{"norm": "rmsnorm", "attn_scale": 0.177, "bias": "none", "init": "uniform", "beta1": 0.95, "warmup_steps": 74, "doc_mask": true, "train_tokens": 154000000, "dataset": "wikipedia_en"}
Each number is 128 + 24 x the weight over its row's rms, rounded and kept within 0 to 255. Layers, rows and columns count from 0. Numbers have three digits each. The size before them is the row's rms in percent of the matrix's.

# down: layer 3 MLP down (transposed), 512x128, rms 0.274, rows 326-360, columns 0-127
# gate: layer 3 MLP gate, 512x128, rms 0.313, rows 327-361, columns 0-127
# up: layer 3 MLP up, 512x128, rms 0.294, rows 327-361, columns 0-127
down326 108:157112146132124092144137150128083152097111117115145152110141156154164142144155142095123158148097164152104157134160119117133121086122099109131171119161194139100097154103092114119138120128105107157141132154175123142143086076146107120116118141093129118083135121138125087126116118119129101129119086138169154124129151130118109146154133132146104139129067109131126135094152172163131133160078
gate327 090:143100169134111119101104152177097130115139133116136062083121108154109111141117133132128122131139135114095126134110085174107110119129117177177121129131131116097082154126123156160159151047110131140090101153137121137127153103085121135153169136146138138131184125145149145128165127139148124118122083098137153137125142107139105099134106125119095076140152115111114166125107127100133103123116
up327 089:130153119152127120121134139152135140089143111137132072122146181096107116173141142148121075124134155113132143087139104132133098134124111173120141098139117098117099139167138127120107155127122128136138149139192134145113164092085132126110122092150128143076182152123136154100132111108142161113105123125118140136113155109168122157141076117125078177117156096125135143092095149097149127138090
down327 088:107111154102149119150136135180124064124075125087136114145134065122125146139125159119125150163140157127111112121145099099117124141123154157115110138126111103150134161133141134164114132121150117142085121132121114097125162142144104148115108113144117090154105109070161150095196088116130116134156152124100145100113108102140116106095116124118126163111107155083121111132117110115180105157090
gate328 091:120101099146133110100116083116119143130161155120143114108156107153130150134161117167153136101146110135105107174172129156146139125125124053124130124106089146138129100088167126150151156112176114151121114118105131113106125137139089153102114133127130100141150130132169177164152142132112099124141120113145122179150119090102109147108135086136153093117073089123136121145160146168122103149099
up328 092:140133178113124126098126129153117187146141127157115109107144168122132121131120091091124156125140123144143118123117148131079119122126113137133135162090137171167102140105140144139117158113140091123140126101179166114147148165131121139134098130126087156140128095167088095118125115163109130143092151072161135100098176112114159112081121164142130127117164124148091140101118086157170125145125
down328 092:163116137148152085104124105124137127147158100161099147078143129169143131148123116116152150117116120131136137112151109107153092121108098126140109114130112119145144168138101124087109143146108141150127142099151160135110129154144155113146140108124114105172093110144125049094128144122165091128145123086166165130106169153136132117131157144138050110159129125137179118152157117126115145110084
gate329 084:103141141091158113135152074114141134074081122074114113124141100089141174127139124184120109127115094112134098133118141140105111153101121131105137134152131119106114150164123176149098119106119126111109083116120114082109104147141096125105167117112091133120179114116084129133114111131115161122132162101077111119126095073137119116105109156087142112147125118103108118159129133125137132171111
up329 089:153112113098150114138127142096117138110098177068116144131123100135120123107145125091146141135141106098147127161137134128100153125129123092111130172141099155123126141119059158147126108133143099140144111126135085127129164162132112115074088119138136120100185118135111105116131141116103098146120091113115133085103124119067105109136169137135132108156156119089158142152097177112126101176116
down329 105:102117119123154131124123129129113113123147124104086104144148095149144156148106133155130131126145107093118137146102177141122132100158125132130107163154171111131130151163150135156117156131137130131125175093100120105100135121115139136094135126120156133173072119109104099117137124127084178177146120149142106148108120115120115147139060126121115144098118132220068154106149096139103113152131
gate330 111:167128117126118116077148147141143087050140134113143139126098102092136112082139134157105108144125141109145108149182125121068123087113138081119135174160119124142125151122147103097105124126140152134160143157124143058140121119130146112126134113086111125114150094114152142153102161132117145110111104107138121099118096146124092093135112148127139148155128071121150120136109135124177149117107
up330 105:141144145111120147166135115120168148145133109097123153125141163154162151151148149118153155110124139128105146085136137129125114200098119169132122098101141129128169087158159186152138119115118080137116106108154123152135162124091132168132111158162162147119138142132140098089135085151118118150140111148112172177129148092113163126128144098097146123135128157153089095105145142159101127129116
down330 111:138147118134147135131133111123105140136108138125128143156126160171105148116079144127086161113127139112133118125121152152162144156139106095139107067103099114100173144125138139128129092133116135097151131132126158126190125105104098138171132150166123133132150140161097183145140104112135129109126124108123103147133136123200116165141138147164123097120134187154155133128071162140098163167126
gate331 101:141147121147135102132105148137091145139111077140146180145111074082120120129142088071158119155163139127101151111115159145148102161144108156094117137122142124134111098158146095127148158152148138131095109134118155144100117096118192119117108108150164119134147117164094126112149121134123115123130098127150110130180150130186117128103145117085127092163114114113134123121167131170168122112126
up331 097:089144106132138116121073137124109131168078105128126171140122108086092128146095141104120092100134116103104151091133103123146120126153124160096112145116127123126122105138150110085108157111116135118111103192101141123096119099120204113133100073116126090142138126165141106109163143101145125126154121132137122144184110126173148126107127101093121123143132128131131113122126086159155140095095
down331 103:128150140147125115142131106117129133164153168123111164113146141115126133138114140153108149129080144157141132121135123151087160090126166103124145103132127108135133146008122144120101140167161123141133171093168094155107129161128083096095168123126122151119153104102132159112138136139132119139115169135126165168124127110113136168109126145131098158111133141171113120125082122136146147133131
gate332 087:174139136131151111146117144127141077148122122123128118108137143126120127094141158136155106149104099125168082108128133087154138126185115142066106135130115117157136131133133154135119139151160116161126132109104122070126099097133157097162115130089087116140135128158108132126162090129135165141133142092154190070124123102135113110120146091121129118156093155121179154129131153094098109102131
up332 085:150138160110128101132130159151124104131097102119135105095132167152088108119159121117150122092107105109146097154128092120171142141122110121089134170118106122139130148073117140130086142093096081108092104161137163147097114118085082137130070152118116070125134138122115118134103099102146157147121109135148132134122123155097118126130118136153114060140096155167126120116149104160132101134139
down332 094:102112108123158149095132129101117162134131150148156106122156101107139128110110102138119172092157078135103205137109114174129127124120130130151130128124094129123177140085141111115103103115126098112143120123125153143096146145117166121117148111135138087119117124085147126115070132126132081103111134125120082125171136135096092151189080141138142111127135123146112085118100143157172133110131
gate333 090:143081139142127119086084133145124128142187174134118121126143100121054148097139081140148118133153121135119150105132140081115103160139107130112132141138128105143123077162116116147086123094103124138124101150091133092096150151137153145116093118141097118157132132111161097137147102157136169145145134119106127114104149083115128077103103103177136103117126110122158136095153112115144101147136
up333 087:129146135146139144187100162111147100132127131157147162157087132114168114135108122145096126140131126084131109161130164142093123096118101129159138117111145150113087156119104159096147107135107106102087120105092101160138121095151153133109110143117139147122108123087110155130098084128111117104091181169116144123141136162122114109190129152077129173139117141101110148134111124161090140148112
down333 091:169133139090119095125112142141116172124123089105142111129158108126134183136160150130113128117126107120100133176135128199131143125138132110126124175187133154153135160149111132090141120144172140166120157162148166122141155149120086140115127120151113107124121131179122143144120180155135127117107117160162146052124109104119115158140140150130135115151151124131147119133176122115147144111166
gate334 093:110149143153115115150133133098099146097180132111112090163098139081085151169108116158107135136113123102138134088136100142135131103131120102143121134158105127131064128143124159153141113106146114136112096113103168119144121088131100077153180175128184142108129158149129110185145093128128123128116145089123142110097172129133104126138145133102099145125110106105114143096113144126149108169116
up334 096:121148138162129114144099153148109127098168118122102090164134124151080144139122129123103086138149101134122139115148133122136176082139140171154119128110124120146058151132119124137142137156148077155092050196119112156113130156138159104174122128100103118144134119145153110166137097156128123117124126136135111157121127125107143135125126158155112112124133130138137118069093096110142143088120
down334 100:146113159097132122102127162114133138111093127141104130132183136120143115142105135147130121099100141142153086155097136118116086129150078067146152150160129151113154117147119148106162112134115148143122142097126124160115075093120166169102143133096139105131088107160149116178102130117160178115121093141151095101172128146174150129148138105114103143145102149091133143118110153158104120122101
gate335 101:094143148086158139137117119140161113113103133183118127116099155137152127127119062101124128142143135095139126141119122155124150176148109155146131130099089142121139175144104098118113139121145086135133097129126131077082129098104112113106103118182134096152169119196099106083164121089153119120131114148107133142079123110148129137121150151110122156154126146145110132127115133174113086125132
up335 098:118089124118118138136114084137119123172157130087160086120144127104172125143112115151079117083098132150137146130128140119133120149149116149157120146094123135129184168101082138111152161149117199126113149120139128141092089127151119113118161094162130093105136141137160141143105125078094137130153143117086134138103110083120095138122109081146110095114154141109103132141164123141113130119157
down335 098:151152130128161123130168138161155178145099124116088120128118117128196131145093124119105109119098141136128115110133078134123094166105104130129125115106154159134125136159151148121147180094130131145133114154169132152154144117132096116135156114092150186158124163143139145148128160131132134142105124079103079175117076119099115125116139093115180131099112126148106152125130118102110110159159
gate336 106:128165147112158117098103097126086132091137113147119194135120108080143124177117138160135095134108129118133118109115094117116144136101136107148179180161135108130157133159133127152140142115126127152135128138143143114133163155149119077163144134138153110143122148153172067113093117130083134125124126127136161145145100142092131122110095140134156124128116158112149134178123066130151104173145
up336 105:114131105131095086143131144092178103109140128160112085129109127137128114134112146102130139155102163149114185153117155138095191118138118128132130113136133191101094123157105095144138130133129105144134128138142146151162151104133142160164146125156111150120146100149102137142181133121164045112131111130101117116100134136158094123123109103134151143109105144147198137117107114113135155138142
down336 109:141173142137103156097118128155072159122145136148147149103149133122145176180104123149105117132157106137127118099120143100122037140142107102129166176137138128135172122095093140129123115121159117144116136146149112143133112108094114120102176081126125129149130164149162114125125109162144146140113110104133119137131089112101108187137104136125143133107118131120104122185133107096150140126161
gate337 108:134103172090111112133111166130140124114149133138101112122177156144150140147094143055164140149127139101103113093095123149115115142173140120082167181119136111091101115126074149117132123144094162112152125097117153093120145128132144116088096162120130150125112133151145142130104091121174201123115144103171137120131087131139112115158111102143132115127129144117105106128121122138121145101110
up337 105:122126159095084124084118144159135141112143143124116091125156157147164105127120177125141096124110118113114139143116127122132110096138142100105109134148133106101138115129076117101132109157122101144157086131083103082141087086125134125072127136134183156150122120183080161127097114139148164093147152111180102152137133113157121132125134164125136139091145134104155158152117100098116136133114
down337 100:113102089107215179153101160140158107110130145117102115143147128096134093134096140118102131177109098131120140116168114103143140121097136157097111161115151156134102121117152124129104151138131127158157135073113149147137180105115103127124139162123123142122112121134120125120173157138161116157152116087106191149105160134121132117168158130139112127108135129100100132127091131121134094115163
gate338 114:118143139129142167113087109118111150130149137149104113134153106167104126128131167130141125091141143122174123135116117118146127144171120126164109105147091159139126147145158145133115107205107142133110122146128123095148111097156170121130130107104141076109151114126138142156096160115103125093143098070139120116144129156159149093110144147161138134119171179085150112090151084177122142137110
up338 114:126127128076149118123102123124112125168127092127155136109119151120147112159116136148139078125129147141116128156151144169153144133103150104135138132122154126111134128144101058148129117077125127156121100154114097162118090141143084096107189129163179116142145137113117113163097148116061083101113069112140133092141146156127148148159134148104138107146092124117147104132099147123127134118140
down338 095:142170169111154121114092164130092095158095102183133135164114121132144146128113120165080127112156092127106107155149126117106124169121085127099105117125141102152164118088084113119126090131150128097131131114104150134119132122104159117142116110145086066136109121112116126129145128122130143122131119077169158105134116137180119140130117135126095123149116082170146106139095107166170116139106
gate339 095:144085141160081120102116128102129167140170103145151110120119081161079098072135114168115147120092111142090100151134142109089123121116135123133067148137109159112150152092123152113104125124134113107121085120133112125129129103168153154120122138134109092145094092134156113145120104114114125081148137147141105155129151147130114147094127163142158125141114134172153133137174104156122091165147
up339 102:120136134112145158135076143165118126117103132126133121131098191094165127169142141082127111147153143152143123106131117125180143115129121101103190115088118140109129105142076094128127094131162160111145163139098113131100127113111109108140110167158152134118143148117093185135106145115121105136121090139150076112140077102136159120116147134118144113133180131090150120131119094111098114124125
down339 102:144115120154077123133137128143179133087144117165160131149151083109123128113124130101163141148145159122077153131149143092126074111124120142148104116126155146144140120110165131132131155153101160145105117094084136138095148159147136168079131120106121156146140151137128113136134135115102127169128128097136125139160088177152146088147123123180152150152117089131105122155137149071159125156152
gate340 080:119098134140129123128125135113157080110089137131133113092138098114121118119155101155153125130117152093115152163136094113121097104119087137150133153130115150118103049147181109098125166068166129096124105153109126136145112117118082172129180162117109141101120125103111129173139134101123130114096106097113096086101127134118159127128101118165124132131098102109114128164107137131166157147121
up340 093:131114098176154137117166090094076145119123160112147130159112125132142137166111133129126153157112114153095142107090173140150133168126151097120147111184135127123092125119139125167132135197118120119098139150126141162156140142135146125124120115136156115153119150110112142083076172167123161125141153150088127163162126102175155098131141162100140123121146129163131160140154141140117099132115
down340 097:088125135109141110140133140137159086161088123169103117121110148189119098142142105132130132120086117137083137124114098098129130161124074141124120066117094171128147077166134134107130123153135165118134112104139123117089135128119140129088124155131139158137154159128123145157084092144152114128115148163153131118114135173131123121108160178169153089129124132112130098139124135161100079110136
gate341 104:083112115086123114116103144122130105099159125134159140163165151116120108133157114124117111073151114096113118124120099125130111121149113084144087127113156162153125134104120146139122144084096138150162106087151078118126128117115132117096195106123144138171116158127126117128153111183140117145110127125167174065145110140106132129130115152112109117168100150090121114096098155100134121165121
up341 110:099151068136151175122113120092140137126138134137138105189138136128127152113117121123090131099124148112147163162144147148147141110099129133162128117134129148160139135155099094152126155190142153117119131114091116098158147081136115147142192125175104114141115124126088117150107117144096127143121124088087093095116126133124083099137135102090155154112107101130126150139160153107107121155172
down341 099:121140183133105100132107113150116115129126095075106106118114140163130102142146128159128147126073150133150070125098106147125134095136155079120151143087100102097166096132147118143131144122124134210127155119149128178127112150142103120109135124081124143120090115123176106117158110144140088162112119127102125147132136123129131162118113168142117150135121131091129113143131141133186150160110
gate342 084:087137139169131158126118133134111151126117125126155144146113125129116088143151154157147114111113116061100148117165149146139129091132106047107102143131124136111142143131134132115092161169071138120108095079098086116089118110133118135082126144098122109149113088098118139110124132099167108129131072134102127111146124148130127148129134056154121106161127129117151101155126132153142118141127
up342 095:152171115084105139143114142113129109132114109132109113114148137071137139156105154143108144136122102195112094110089068112112109154073120134098154120148123131085102139095157140107122118115124121151106129143105107161141120080069100150139120151199084133134109140118143155136097121154126102105127130126109110137165131108146144103127122139150108119132101106116109099147100103173120102139128
down342 103:144068137144112149133143111123093090132159108173106137133117112127105137121169096077156149119120132163103131115095104083125119125098105147115135146130095128074143133190144125132139068126131147131146159103148139091102106119153114131130157136134137094130105143161116116148139075113143139140132113128106149128113131119161139174121099125152156102109139139121112176096177107141147172167147
gate343 135:140141107086091140109124141146155132107136119099142075133134145133152098137108148132146114096130114111124151163162158160149085157167099120147134153132172154130120149076117126090106113096099137128103121122119107141127110137120138085079116138095137124140144110101130111124139128101149106135150086087119101147119137150150138139185167086113162104138119150133190164140117080113087103121144
up343 137:117111072100100130107090131123130146109104148077102098148145138142123133073135119100100145146135124169120124127151142106077141160099147164130122171105129106132162155122147131152139089072119092117091103130129117140176149147119130141146109152130125095128161136150137142150102154116077109137113146083137102082079131136143091126097140093136152107115124128148158105143125112118119080121137
down343 100:122109169152143130132103118148147111080130087120138140146132113142124161101112164118169131135090165105122119127110108143142141081114101093138145102141133132127105092180128089094140129134118138150131143129136088143127142116134094134083093163087160151095097141151154105130115169132122129144122105136085098149115106112077159103115177141108121143189146148104087140106159145122123150093133
gate344 107:162108166146066108149081129105163127136110093126120170129148133147130144107106103108087117136113098162116127136130182141087111110139098134133160118155174152120129139118147163121133147147120104110123118105147133116159126142101164123127110164146153138148174098155133106106122145115133128128090091136143158068135138149130179135153136115095158099104117191143126123174122141107095142110124
up344 092:143169168103153156161134139088122104135137197098149096134146136145155145132143143196135123150098160151150137134158108167149102149166125068137122134122126130137143164131138097100116146144119136141143162099096141102147106104115122116168112097118119114110111109131146135172150130152135141122133081128150137138137121132143104118080109148135112141131166108076114100132157090086143135164156
down344 103:136079084106156129108174152111073136089146150114114151099157146155128152116134134141142134150116140131112152050136147093165125183163146125099155108085095113085135146090107081111139131139148136123106111101160127164086133117114126135142172111125144095110123138110125109129071134144151130114113143123136143136106171124114129113138124130137120129117121144093105141127118062117109122143136
gate345 094:112111121118145128145118122089108105141097158162058120151153148093112136131115134107127117176162108146166129128168144142149121159097114134130163110154084148136115117149089116126109162156153122095099166136156129131126147129110131108132071123172137132148045154148124155136114141139094120160125102099141149153143120141145112142077098118153120156160125129127135152126129161148105148156165
up345 103:135130106181170134117131122140116121108169148095154066098101098155110160119121122152110115108171135134144153148095125136122147081102144141115123105169155118108152156129140103110132074122105133139169113151110159121164146117097132119103161107081119121157144113109134122134122118144152148145138176141147127097134144116142138050129170152129124088129149119131120151145156132107167121108082
down345 099:127063146130182130126143146087159166105171138132165119122122144122118131134140133127115110137125120118135155133106130144132138157119126156076133162130131110073162108153128173112117149143112151136132155133156138162105112128122118115129156130058119120132142149111120095168085150182128126149149154129120149131111101137122150139165130105151121079104146108152134146120144125118064120165068
gate346 095:122086136135128140176080119138129143147102162145116138160142152115146127151148123141144150123113131133140127138104151146201121134112110125107114153044113142112132146177100135127131103114108097117107127125089192098190151135142128161150109103110111162112157118125165114166132156121112118104142116132122158118148134120120143128125068139146122174110111098130088100132107153110142146100139
up346 092:122142101078112115069171148106148110159157130143136091138091108123162155127132095129106075110126146139131098098181143143081140123096151150094132143144173102102124132152153132106097104122173137111167109110089107149093105123148127171135132080137100139113128144118129116103132118143151138130085129124137072133135128157094110122138150124088123146120124116121164171121144118148144143099156
down346 093:070116069159156111115159090137147095124180121084169148145151115148145083118144198151130127164090124103149125161127107143094179135110132145160119078146120136135119105131142132154158169122119145074113115120134122117145121159139143123083113108118145128151122147120109153152130133136110091126160138137130148135169117139097181145118136145122151133143175143136140137123126123146104135154121
gate347 102:121137130114142074105146111130067098131176116076125103102130093175119165081159151154120143119116094148106096166085130142113168137115106093070095136160096153127103119164162106188131115104136159099157153104135145114109147136105139124113145126141132107129111156119121138128152167107132152100169106147118127103146135150129116165109144113127135135109103147155152133128106113139131131143139
up347 101:115129120095084079125146098102093145126128118138110106084177124156123138117177135165086112106080112123086112129077122147106119156136141129110065131130124173116085086107116127155140134129120167132151115082148151161110147129120087114128125127130129094119106109106108119145145128130091079134133148113158165136112113123123112104128148117162091107097113113125132160120154106149125096155097
down347 104:121146172150107128152125149184154139107115131161160161146099145134136159119106122121102172116135181137154134097144165117111131108120154111149166117160135052074128164124105118116163123135140131091099134151129102118145107156147170141145130141159102115122102151133091117128122095178088146138101164091097087145127118123142156130148140133165099138171120140130126107120106145112129118123108
gate348 098:129129129147125140110131144137150130152136130134128120082114137112132189113146182164132178105111116170135163170101103131160120134130133121129091129123107145109186139099175135117122066118109163144127111166123092130165138125101126150119172108121104136112135116155140136117126106129177167104123152135111132083084120122149158081130122141127107144136073126165110132139139169119109087116153
up348 096:127106090125099120152122160140121119156140164114119145096137129151131161126139085144117069092119108128119188121140120113122150101118110150177139143159130098189126125174138113118144145125174135143092079112127097094157125151110109137121154134131107111116116172117111118124112131118096116175156129133137168105156106170148153146119118112132142126121121150106103182171174095117111100103118
down348 102:164135124167168141118144105089153098116120118095167159113147130106119096136105104126139113121099108096140127099140161116106162135127117157120152081076100131150139114130151113133119172166093146136071113115127139152090153122077161154133105098129140083130121141135133147171147135134140070075142138127137130158118122167123142106172142126122089144160140139114137111138137151174110137145152
gate349 080:117131135109134087128128147092155126108163118138055153151137100106131094150127141125106103174107111122104112124174125128133126120118116117088126114131134146099138156125119118133158097120147149134107134173107138183152088148158118151132114106139057089151114099111094125131151120110147084130162105092137083184129159091134125157115131114135102126170139123115155152168124135126087113119134
up349 080:121112104163132160094130146125109118106082077111166092122141121114126152127135108087121141115151142131116185117168142119146164119173151124145129145097105158135108102163133141141117146116138132144160123156149163081090109113083079121152153144112175149114107151172128138164133123119120136154115168103094120112120122136120152100128089140146133169113108109117127167081129118150162172148134
down349 088:110130130124181187103128116116114080131106152126140115118151147115135184110135108111140135128124103173158114117138141091147157149121101156123112141123144165125147127144137107117141140159168142124072135123092138155128156122110129143078137127145182175142143073171101123135107113126115141132101165133129167122135114115122148130135078058132144104171142106104100108135153140154131136155145
gate350 106:154106116161114183125146131150134104132140142136084148115145121133162112116165138155121128126120097120114151109139108125124153110160130119139133203153145118160150153132084166149105125109163106063104123147135115142129181134145157150162138168101117120155132125128142111131110139107157112116099151145145130084132101099065078155137144127177122144120102109130137127154176103101135129143102
up350 099:097122091087116102191154148138137133136144140103179116129054148132112140100157152119123107125132119137119116119118143135135135144092166133093155109119090124116118159123145086132149153080074103119139115149112124087148121109101118116139154087106137125066125124124158156150163153142125106130139163161129169148146158102125142167148095119127130115115149146152071132132127161112127119108130
down350 107:081133120108131097111112121138111139100119153140125100144084126128099109152099136121134098123091132123122134150113092120170155097153127099129072097126118144133113082082086136155114097170072136195096110138116120126102113111141164156121122140131136102184150153084112090151102145167110178126169141121086123100130116121144148128136112106125124102127136122096142132104103148132127149125130
gate351 097:159099136121099136108143076122171125141189168158112167129144132138110171131168173142154180152101096189166143140125113139133129164108106119133155118130142110151092116115135101142121103127167078172144154175100100119165125109111131131125102168134113123108131127144137146144111153139143117138102152114149094157112151118134154105130108151099132153117129118104150088143162131122113111109142
up351 094:160125163139130164097166130098139163122126179149118156144154145129111159164112154164103145114115123119092146107082125132127127111143111101137114127119127091127157090144119150123124087145154084140109128158123126085156101103157107165141164158135160158136116140130169131145109134158155131094124147122156134152146085140120126094107148161129175133139155163064104112116158118166138151156114
down351 097:163100146107135133163153145155126155098146159142169094166126156178131146122132170088151150117103136150124094139118150113124135130113144115186150137104148079165146110083148133133123123133101127131114122143109129117108121131143120159110144151141182167120133156143129137107130146140086139109125162148107094094180120147121130138127136133097147131144106150130079134113091181131114202117108
gate352 108:117141121137132069103146128137139096125133118134153166145122138104143130182126149166156180145144141119135142126141118124144132100122124100164184128113175144161080107166134123118137153128163125145139155145141149143138131136140157098107134138135110149138099124123117145126118130107122129058104140093116159126153095167141146125097089185090144154143147099136122168101091158124117193136138
up352 097:081115100158130106109117132116102144135100117174140152155134111137128168096142096135118130105146081167126115139158122109123095144115116095136137125164124058143121095155128105152090147131162118135156145145125123120137122150132145108137106142123103085183092143155133139147105104144110095114112152100119173147111107121145100149117161119164125133106138058155128109101124116119192117140091
down352 103:121119087156161099055134104137105139120150121091139150113153121086145147108139122143144150142147133122135132139115093161137139101120105122119136132103161100105119119107133110139160135131153150117154173110169096137101126123103130134082145125115138127195120084167136120124103076136122093103172115109097156171120091112152144134116134155111127136193148148113140121153162099157113162127139
gate353 098:133138159145150167121139116154112172113155111113103108098162119069106144117126151111104110149113107163111135120081107123152103087109144147108076118151117110118143141108084107104138133076153134139125097131167126103100115149144145096108110140134164124117084139137123125130168133130114091138125130155168142098175092131115120169125141110104079136102131119156154144108084161154120094138165
up353 096:108121121166129092134129115134150111110077181079120132127130140164146125119127108175118122126154119123130120151143145151114136118145131106187139133113128146130099147129160178166152111145151133161108127088125111111118143105139097120128161142154121152140165169089154118120086134115144149105107122112106111114103166096128177100140120139149172120132101185139068093133165111109154126102099
down353 097:137127151186104149116121106138149167133078144086168084134151130138128132112117135155116111136146159147123071110125147171126084155117138127087154126121102103154123136123152096098123111141120113097092128150132143148172112114084130111112172090123098136100118105178084125101099139149106140149132167138167128153101117119110088127129124133155140120137160159125107134125130070126133133160097
gate354 092:108142105105139089125110115119124127119123124152183075145130082068088106129166187119124107139133172127138130063137119161148125106093110126123119111136144135157140102133137140144092120150117115139108153175152137134147132148098171142155141161160156149154158113123141165163111158085143101130111094115145113099111097146162112119124130134137079132122156100131108150131124124153149160104114
up354 082:141099149098124154128139172109097126154145148132142111097140138118110161096158162098091152106100091114148134166126101081170158132137105165137126137110120118102080115094104125083143113134130140129126106115125121100095159128139105159138143087107162110144111132122153111083123139157159143140121199121158123124166123112083130121135089126143121097141117157129122122110093128121079137085169
down354 092:111127108163146132097150147169122138122105147175102102130119166143142106150124096120087113124156122122092130158120111144133155120129146118121147176118077109082154148179140106119105158125123130098132103126136138086136143134188144130158120084110141165120151144122129074134124109134125133112137105127131099142125137155147138109207120207121125125140132131087146088149149124113147141119111
gate355 108:140142105103136112123139089140117122143104112100169126110173101147126133083107083127144070095147121125130130089081107107139136125156127104133126147118129139156131138123106130144195179101171128103152152159161130153082109098128113138168151109148142139160135111125082153165125127111116159096114143124151161145116106131143124169168159110148138115198145142125143127115121141118134136088127
up355 103:112106188091112108138096123133160121122099101093143166150135147145145122131113126163122122125107145131134138125110139134131151157102153132153123146133127119122131100070118079119086183161139160128071103106120156137139123114130163122111108095111114102114105131170127163111162071107143154107154158123095160135143131119129085161135133127148161129126106092142096151106156083104126080135113
down355 090:089145104135142126135118105171116143093124117159135118128166142121118127139167132115160114116103113142116131108109113103112101070106119106147144107111112133111115149172163116120128132161084137123156157140156119144151142189115090114071171129091124143114101150162125081148098119149121090173118075162082115141134134099154164116094123161117157154145130148122124124124146152125152146101156
gate356 116:153110148101105130148091151098088119136086131102087136114122167130121147101067089102143138122148165103145096126113151151144143171141102124130132102094126110138144130136113152118125117141100132112126145131134088126127101128190154124108149097151168132130121124122156116145113176096155113142100135142082127132141061115172133137143163105149175107155116155147146092141158126102093110104129
up356 117:073115108187127135107134106120157144130128130123154117151125134131121119117132116133140160129137141132135132113128085118143128127089095162156125114117124124104133125125107099165103137113183100169103060129119110114134152161140142167144117167130126112105168151156162125078138091148084130089144168151171084130095164128088137108137142144097089132160168131117116129135125101122168112111151
down356 096:132094101108185133122184142167133124140124124114092129107123149110122130163144132148126100135086096141136172136142157110153096142143138145134163127161143137096100110151109133149096148110148163185126141124141124120143165146099117132116159147120082146191148147194145160119133113114178121140134131127115149161119115124068131132173097151140145161140130129120142131160096148100127144107133
gate357 104:116112138123138142118156111101141108106127115165117152109105105119125146115152072163123121100068114085146117116093176096108126184146092164103125106068103146167099129124160124094121136110141149119127116137126124114094151123140106101119107078121135138134148123095138152114116122087142055075169161133104092121155144115131129132145126127122145128135094118119117157172127125109150143120134
up357 110:126130129136109106094103106152098116134117119106146147131073120114137105138125137109119113146136137102127126146118163131102198155097135141114096162131116165135107175166124095123105125136143178127137104100155111143100167146151150148152132144139112132135139151132138122141159137098147077097132142160093098130123098146102075123155064164123147136150129109104140189156114088101110130095151
down357 102:124179110127097161121173155150139101087103125158126149113153100163159083124137115119152138127106131124120140111137152147094139146160161118173126077107168108109108087138124160148166166101158087087168151122114118115168131131138098115133107153108147124132112124072123098103089089117145167116142123100150140120103162104139128122125147136126073150135136156135120097118106135123150113110117
gate358 097:144079149132135116084135145108151111151104143111087135097154128093174130116096135123103128134123113169156146088135144140132093142107181116131119137102130169161144086114130126110106169121133154109117171128122113111133131096136095123143084113134112189119123116124115103122134164155117112161119098131165153163087171121162156104110157122109119089101133101128127133132120105150120061134159
up358 100:142149138172134150160109141103120171124184066144142113153105123103113119150130095101121112079155136114101140123158113129086176134127094145106137152139093090153122138101129129149146136123126087120156139124130186117132138162150160121097137107163120125130115133121096125130101088130176162157169115129104140115187107128115112127150096150146132098126119132118158151115136094154102090112104
down358 100:132110140133139112164119123136091144118092170137148146125126106121138116092127155132118121103127138131138157131105107147131200127140120093092083124162123100131119120043113128145126105154109085104091148136163146163096160088125129174142130113151146112125109110146150141146131128149123119151131122103140141182116153109154133211140140133127147160143110127134128115127085132137179148103133
gate359 111:092138153139121157125168125140114154107127137125119126127123113126156182134190169114140145128098174145122156109160136119148108116112087160106148145118129154127131123173082128158121133143152126124125111124161174136111121110127108134113124149182116099114110165141188102112127166120180143164096134104113115111088110131156129146081108138152148170170139112141141118157147144120097108172127
up359 102:123127161134152100137108103141153150122167158103143129151096157140086075133168138132118140106116144139110114113126110101115156111118189141108083095134095131125151113098143150142125114144147128148158115138115171123128145143113163119183137066144133134111105175088112146145109121163101121138085087167145090148132137077136149127140138123123150085137146129131111131112149104133135063138123
down359 101:141124103129146108136101092133140120099166160143111143109104159141110100178125127129127139146126130156108103133123130125125083116069135168154089133118126125102121109116123185128144127118074147151081151144113144137150129135094155114114137131110113181119116084136114122078107126099112134083122086137126153147136137163115157117111128102140173100145174120090117130089146078169113117138162
gate360 089:130107148135184104089162131124124114137125117143114080144101150069097110086154105126069127090135084123149145141087181118116094118117103164127092098155126091099084160141128115134154099066119130124143111148150148116139124117145187095126106129110128143113150142133097133115140106142144124118129179093145146130129145133121145130145130143130120117113104113127146149099121163169144137145098
up360 098:145119138142141100095131164088116106118100131135146093129106128090091111157134103129094132119122133128163115130108129164119152161139100121084094160110139176119137143123165137129092104124154114098136111103185133152115123126168133159113099124134130127102125160114146109128159125101186124121118100111108105133112149152103125089144100149115119057129121135148111127087082148147114145188175
down360 099:126123070154091156129155113138161140120120142097120069118143136177125084114114156105145125143167120114071098156126158126123136143143156145121161168169113089145147145129144149132124136108109140126158129143110110121144105101122111091153091119130130129145142110126125121127121150132076167192125100119113124151100147105107126126168124126124098113117122155122160167145174148119106084085163
gate361 087:111143117133126160152149115091124113108149124121087143115116120120135146140120156085117124108130124139114130127130158147168119121107120144113161170103108126153131110124115129140110123116123177118184097130105112131146127126138146107170148137170100136088127112153178147105165126132190089099134085105121157090088123176174102150131151142145117118069156119089167139135091124153094106122155
up361 092:149125122137166121126108143132106146126141131162168127146141194131098117160125111148160092141138114103148152155130074154098100093135140078146117105148094117140085146150104102127131145129104116142060148162160135126118141130138157134126094099103115090156109128083158148135125132125138117152127159139110070151125122152134125118155139135138097167152149164166115173111155108136129156161115